From a checkpoint of a small transformer trained on Wikipedia: 3 heads of 128, tied embeddings.
Each number is 50 + 15 x the weight over its row's rms, rounded and kept within 0 to 99. Layers, rows and columns count from 0. The size before them is the row's rms in percent of the matrix's.

# layer 3 MLP up, 1536x384, rms 0.0771, rows 1263-1288, columns 256-383
092:50 32 37 58 42 61 55 37 69 47 66 69 79 25 41 28 38 57 44 43 55 70 75 33 53 66 28 62 34 65 50 30 40 81 43 24 51 54 50 62 45 52 64 31 85 34 50 43 30 34 56 29 43 58 52 59 40 61 65 44 38 40 51 33 58 60 37 59 47 36 53 32 74 32 50 51 51 53 27 62 29 13 34 52 22 35 35 25 67 48 51 36 68 31 50 39 42 38 30 28 81 50 36 61 79 49 52 66 65 53 43 48 45 57 62 70 47 82 68 48 48 44 40 46 59 58 52 45
094:55 53 81 36 54 62 43 39 75 44 49 51 61 53 48 47 46 49 45 34 40 55 44 67 51 41 29 40 71 56 45 42 70 53 65 50 69 61 46 55 72 74 64 25 12 68 49 14 56 50 76 39 62 64 39 41 36 45 52 53 68 33 53 37 33 48 48 59 32 34 55 74 54 55 66 51 59 32 68 54 51 35 54 64 34 45 58 59 58 48 43 27 37 47 46 55 98 50 53 52 58 39 42 59 45 55 53 45 35 33 76 44 50 52 40 88 50 39 41 28 53 71 57 55 33 73 61 31
093:42 47 51 26 44 41 57 58 49 51 46 49 39 54 48 45 13 64 39 55 34 49 66 59 69 54 51 51 47 33 43 75 32 59 30 35 45 51 61 51 19 58 52 32 25 37 56 79 68 43 34 47 24 57 46 44 31 64 45 69 43 36 78 37 55 17 62 46 23 86 57 43 50 50 55 59 43 16 57 55 75 39 33 54 58 70 62 64 61 43 72 01 05 70 39 25 58 38 71 50 64 44 50 39 43 49 33 45 47 73 74 79 49 58 39 60 54 50 48 62 24 29 34 48 63 16 74 35
101:43 43 40 30 50 50 51 41 78 52 55 51 57 55 51 30 35 57 51 55 76 29 57 72 41 38 50 51 44 49 51 81 59 67 81 69 44 92 39 61 66 33 58 63 60 44 20 24 63 37 48 52 61 37 28 78 60 28 57 40 67 54 44 63 27 25 31 53 74 49 47 42 56 52 58 53 36 51 75 48 42 51 41 39 39 66 42 43 34 56 39 39 52 49 54 51 75 45 48 44 36 45 27 66 66 21 59 53 62 64 61 47 63 55 46 65 27 43 55 70 64 31 52 43 53 81 47 54
101:61 31 51 54 81 47 42 41 46 64 38 78 66 67 33 58 45 65 63 39 54 39 46 63 64 41 19 53 50 86 64 49 53 77 55 51 56 43 54 47 45 37 54 47 47 63 44 58 33 67 45 40 29 42 39 42 60 44 33 34 61 20 37 22 29 51 34 63 30 74 52 69 24 35 64 51 62 90 23 48 67 51 63 46 67 40 53 32 48 65 54 46 64 65 70 65 55 62 51 87 50 44 52 51 60 55 63 57 47 62 83 76 13 57 34 45 44 36 36 29 34 36 66 44 36 36 44 56
086:64 36 64 73 35 40 58 52 38 49 42 71 60 47 40 57 52 48 42 57 21 62 68 68 34 64 36 50 62 23 50 72 44 43 78 55 42 09 42 53 58 30 63 42 74 41 56 59 61 74 40 24 52 19 46 72 64 60 41 18 42 52 73 29 63 42 67 19 62 40 55 40 38 50 52 19 47 31 63 37 57 51 53 27 45 64 52 70 40 54 73 43 49 31 42 46 32 48 58 48 68 85 42 42 59 56 62 45 43 50 48 39 69 50 79 66 47 71 57 56 38 52 62 50 62 48 43 81
085:27 37 49 44 80 42 52 51 57 40 28 81 28 49 57 46 66 59 47 39 33 54 59 35 67 46 34 65 41 59 57 42 68 59 68 68 58 37 54 38 63 96 22 65 47 54 61 37 51 58 13 32 43 60 63 53 44 47 79 21 23 41 61 61 79 74 53 37 40 12 46 64 57 64 54 49 22 73 53 38 62 38 60 48 62 54 72 25 24 31 58 59 52 70 52 45 47 46 47 30 63 32 47 41 53 66 25 27 50 56 63 73 17 46 42 81 78 42 20 83 79 46 27 52 48 70 47 55
097:65 34 51 52 68 55 24 67 47 41 32 43 54 60 53 44 45 37 58 42 41 33 21 57 50 29 36 32 56 62 46 57 80 33 60 30 82 41 75 51 57 57 53 26 50 53 54 44 83 59 59 28 47 61 65 60 49 70 14 40 41 68 47 47 19 44 33 69 19 30 42 45 26 25 47 43 44 54 80 31 50 56 53 67 40 45 52 36 74 36 47 41 68 32 54 76 51 76 51 43 59 72 35 38 47 69 52 26 48 63 47 36 46 49 52 60 58 38 24 64 24 35 46 42 37 51 48 61
106:36 55 51 63 33 44 10 31 27 34 59 54 50 51 44 46 40 31 29 76 68 82 77 32 66 42 63 51 30 64 56 59 20 18 71 48 51 85 52 67 40 43 39 61 41 32 57 46 18 50 44 45 52 54 46 65 45 17 29 37 70 52 60 53 68 19 37 44 41 41 33 17 25 32 30 49 58 43 86 44 69 33 39 66 57 66 46 73 40 78 45 73 44 36 78 55 65 72 58 43 52 68 49 58 11 46 42 45 60 48 39 39 56 51 16 54 45 42 41 37 30 63 35 47 48 55 50 52
092:42 43 32 25 68 51 58 45 53 40 58 53 67 67 34 56 47 56 78 41 54 50 68 32 54 41 31 61 72 40 46 46 34 33 34 45 53 34 24 51 42 46 31 29 42 23 70 24 73 73 28 44 54 51 39 68 51 31 45 63 38 32 47 33 57 33 52 50 56 55 32 29 58 55 47 65 22 62 78 57 28 49 63 31 73 55 48 55 44 46 20 59 65 47 66 36 45 83 32 73 35 59 56 41 82 36 42 67 55 54 55 36 47 53 89 58 54 53 57 23 75 40 65 36 41 53 55 44
090:62 55 52 69 41 61 25 49 68 59 21 38 49 28 78 28 68 30 42 74 60 60 73 24 45 69 56 48 40 63 59 59 40 58 55 42 60 59 34 28 50 76 33 52 45 49 40 32 39 68 40 65 48 40 20 48 59 66 67 46 46 65 35 39 68 30 56 42 33 62 62 50 48 45 41 46 66 68 51 52 38 47 81 59 68 24 32 58 45 39 57 85 44 40 54 40 29 41 31 48 34 38 63 56 40 63 32 38 66 46 38 59 58 63 49 50 51 66 52 62 43 67 18 70 65 31 66 18
102:46 58 25 69 44 12 39 52 51 49 50 33 52 59 61 45 77 46 73 31 62 37 53 56 47 65 36 41 48 59 67 69 89 85 43 60 39 73 50 81 45 34 46 46 18 42 25 29 89 64 36 64 48 64 35 51 76 73 77 55 41 39 46 72 46 38 51 61 41 28 19 17 38 52 45 55 50 65 42 72 47 40 40 35 32 58 44 59 50 45 60 72 43 60 29 45 59 72 42 80 64 36 32 48 65 53 51 38 59 74 50 31 68 44 65 44 56 58 44 44 48 59 47 39 36 48 67 58
100:12 52 36 48 45 39 55 26 45 59 40 54 68 40 19 61 43 33 42 61 63 32 41 38 36 62 40 55 48 59 67 49 61 51 37 38 59 48 37 57 83 60 65 57 84 34 64 31 31 32 46 40 72 74 43 69 31 42 64 60 65 73 45 55 39 49 51 41 47 67 74 46 56 71 29 23 67 64 56 30 42 96 63 68 71 34 53 28 27 37 66 50 43 50 62 37 53 43 12 50 59 29 63 65 67 46 46 72 56 38 65 60 47 72 51 59 25 41 74 22 37 34 53 64 38 66 27 53
100:41 58 40 63 51 51 46 79 58 40 75 47 70 73 48 38 45 77 54 33 62 76 36 55 56 43 73 70 57 53 36 35 57 32 54 32 45 38 57 86 70 27 42 56 39 68 49 34 55 52 21 31 41 56 31 48 50 21 73 34 45 47 59 29 48 53 15 94 46 31 45 51 45 47 47 67 56 49 41 58 61 80 42 48 45 55 40 88 54 46 36 66 63 80 52 62 36 37 70 42 57 74 65 47 45 47 39 63 73 43 47 63 58 41 33 37 33 14 42 52 48 19 53 66 47 49 58 67
097:31 46 52 54 54 50 13 63 60 39 51 83 43 56 57 45 37 45 42 73 28 61 42 31 68 50 73 54 53 59 43 80 81 49 53 49 49 46 39 44 29 35 59 60 65 42 59 34 59 48 54 48 55 56 49 52 43 73 51 52 66 53 35 15 26 62 04 53 57 49 42 81 69 62 58 45 38 50 75 47 22 35 55 62 32 45 39 25 42 48 24 52 46 55 77 33 68 37 50 55 55 51 51 93 67 60 42 53 69 51 50 38 20 57 48 75 65 34 46 82 71 63 39 49 55 37 54 15
099:46 68 40 62 33 03 34 56 33 43 41 63 59 54 61 77 31 32 50 49 35 53 50 61 63 73 43 39 41 41 63 50 61 60 61 34 24 00 33 48 48 53 65 46 60 62 67 59 41 54 60 46 60 37 47 78 40 64 00 29 55 38 54 52 45 58 29 51 25 33 50 97 47 49 68 29 65 77 54 57 27 62 80 60 56 30 36 49 34 55 49 55 43 29 74 56 54 59 47 69 57 47 62 32 75 33 45 41 47 38 61 81 20 55 45 55 51 64 55 40 51 67 57 52 59 43 47 44
109:50 32 46 20 53 47 20 38 28 72 34 44 46 72 42 29 49 83 26 45 56 25 72 40 44 46 49 71 43 38 66 43 48 53 54 52 68 64 47 46 49 52 22 59 55 45 34 27 55 50 52 64 55 66 48 45 45 46 40 37 59 43 30 33 54 69 51 71 72 40 53 64 54 59 56 63 44 67 49 44 58 62 24 43 45 72 56 41 68 46 38 43 61 68 71 41 36 62 60 42 66 72 30 49 39 57 53 29 32 39 57 49 50 41 44 89 53 48 41 37 32 61 57 50 29 57 66 61
100:59 69 59 49 17 40 46 47 54 46 72 57 39 51 64 40 52 72 66 59 31 51 53 49 58 53 65 65 60 82 52 49 63 65 73 59 79 76 18 47 50 48 44 67 37 59 40 37 41 55 62 21 81 57 13 47 77 80 59 34 64 48 45 47 64 43 27 52 44 63 80 50 43 68 33 43 29 32 42 62 29 74 47 40 56 40 42 56 61 44 39 65 31 50 37 44 50 74 99 62 68 50 69 48 41 55 42 47 50 73 78 22 44 51 40 31 56 74 54 64 51 58 65 72 62 27 63 58
098:37 63 52 54 62 43 64 62 42 26 47 48 54 54 30 58 56 50 63 56 45 33 68 55 30 44 36 47 83 35 33 43 50 70 44 98 53 69 65 13 50 68 56 63 51 55 62 61 75 45 51 75 33 70 44 39 49 59 41 46 48 41 63 51 58 40 20 53 50 28 57 24 44 85 34 58 58 41 57 47 43 49 42 27 32 52 28 48 73 52 27 59 33 58 60 51 74 39 57 63 42 47 55 59 42 35 49 41 55 59 31 38 49 54 67 18 42 60 53 59 58 34 50 49 01 01 36 35
101:65 53 46 33 69 62 37 39 76 64 57 58 32 36 49 44 62 50 32 69 63 29 35 43 61 50 49 19 46 57 47 47 24 32 63 32 66 47 58 76 37 58 50 73 58 50 54 55 30 80 42 36 43 85 64 52 72 46 56 49 45 63 56 44 60 78 42 50 29 57 41 39 35 47 59 65 50 56 44 54 55 36 48 59 56 32 50 57 61 61 23 44 64 60 13 48 43 60 57 26 30 38 51 28 30 81 36 82 47 66 40 41 66 40 31 57 53 51 39 40 44 74 45 45 28 60 69 33
097:51 21 54 41 37 60 20 46 45 57 53 46 75 53 42 33 40 45 70 57 32 11 69 26 50 78 32 49 64 55 56 78 48 59 40 39 40 22 45 43 69 51 62 64 55 75 85 38 30 24 67 55 63 59 55 33 67 38 30 57 42 78 53 40 49 66 35 50 43 55 22 76 43 21 40 66 55 59 42 53 48 42 70 63 55 48 55 67 77 33 69 34 67 40 34 50 73 65 63 43 21 43 42 77 66 29 81 42 71 33 66 55 51 62 68 41 64 39 35 41 28 64 48 60 57 37 70 71
103:59 69 30 66 36 52 39 51 46 76 50 71 67 43 65 50 52 36 28 69 53 58 46 31 38 27 65 45 64 45 40 69 19 50 15 41 57 75 55 30 65 43 65 35 81 54 59 45 42 68 43 77 66 50 30 32 43 51 59 53 29 53 84 65 58 57 62 45 48 42 35 42 32 32 31 72 60 67 44 44 57 47 53 57 74 45 60 55 49 32 38 45 83 32 61 47 57 55 43 40 71 41 83 46 12 63 60 31 41 54 58 59 69 51 36 88 55 41 52 53 69 51 58 56 56 55 82 48
093:38 57 57 46 52 51 66 49 56 52 46 25 49 63 56 63 51 52 61 44 25 48 43 50 49 54 66 66 46 45 37 75 36 44 53 59 47 35 68 43 41 47 53 16 41 34 48 36 52 82 55 47 65 41 45 52 46 53 47 56 27 56 03 41 54 24 51 62 38 62 69 58 68 53 16 70 32 44 46 46 33 61 60 58 42 61 58 52 49 79 61 49 38 36 39 55 50 22 75 58 44 61 57 89 46 53 49 52 54 55 59 60 38 73 63 58 51 67 30 52 25 56 53 58 38 39 62 24
105:12 31 25 80 33 75 56 47 50 52 46 52 51 67 58 27 60 47 54 37 60 83 59 61 59 15 44 77 65 51 68 48 56 72 67 74 42 44 25 57 59 69 57 63 69 33 49 44 27 48 56 29 23 51 54 52 34 57 48 43 59 69 33 49 20 62 89 66 38 39 32 37 67 68 24 31 50 50 50 34 58 50 50 65 51 42 61 64 59 71 54 48 22 47 49 50 19 43 55 57 52 32 43 48 30 60 29 49 33 74 42 63 70 25 48 39 44 39 48 45 52 75 47 77 50 59 47 23
106:75 43 38 32 69 65 25 35 49 57 69 55 41 47 53 58 23 40 31 52 43 85 49 66 47 58 24 41 41 35 43 32 54 14 28 46 55 38 44 47 46 75 47 35 29 32 13 22 29 51 45 64 51 53 50 26 51 34 84 66 60 53 41 78 18 56 32 27 54 56 38 75 72 42 41 66 50 39 34 52 41 52 65 53 61 64 53 55 62 32 46 40 55 54 32 69 62 68 57 73 75 33 62 34 48 54 46 32 47 40 59 67 33 55 41 51 42 45 31 70 15 71 52 55 37 81 20 47
097:58 58 23 51 57 56 45 33 69 54 49 56 57 63 52 62 31 36 46 26 14 52 61 41 30 20 69 42 47 64 76 51 15 52 41 46 45 39 52 50 44 37 39 46 52 64 23 31 62 57 44 70 72 16 55 53 43 28 47 42 34 59 51 54 66 66 78 51 54 69 08 55 50 32 41 41 30 70 47 63 48 47 47 44 35 41 40 26 54 46 53 65 87 66 72 36 35 35 54 61 44 73 35 67 24 65 69 41 45 22 72 49 37 69 49 70 41 52 40 48 33 31 36 59 65 67 71 60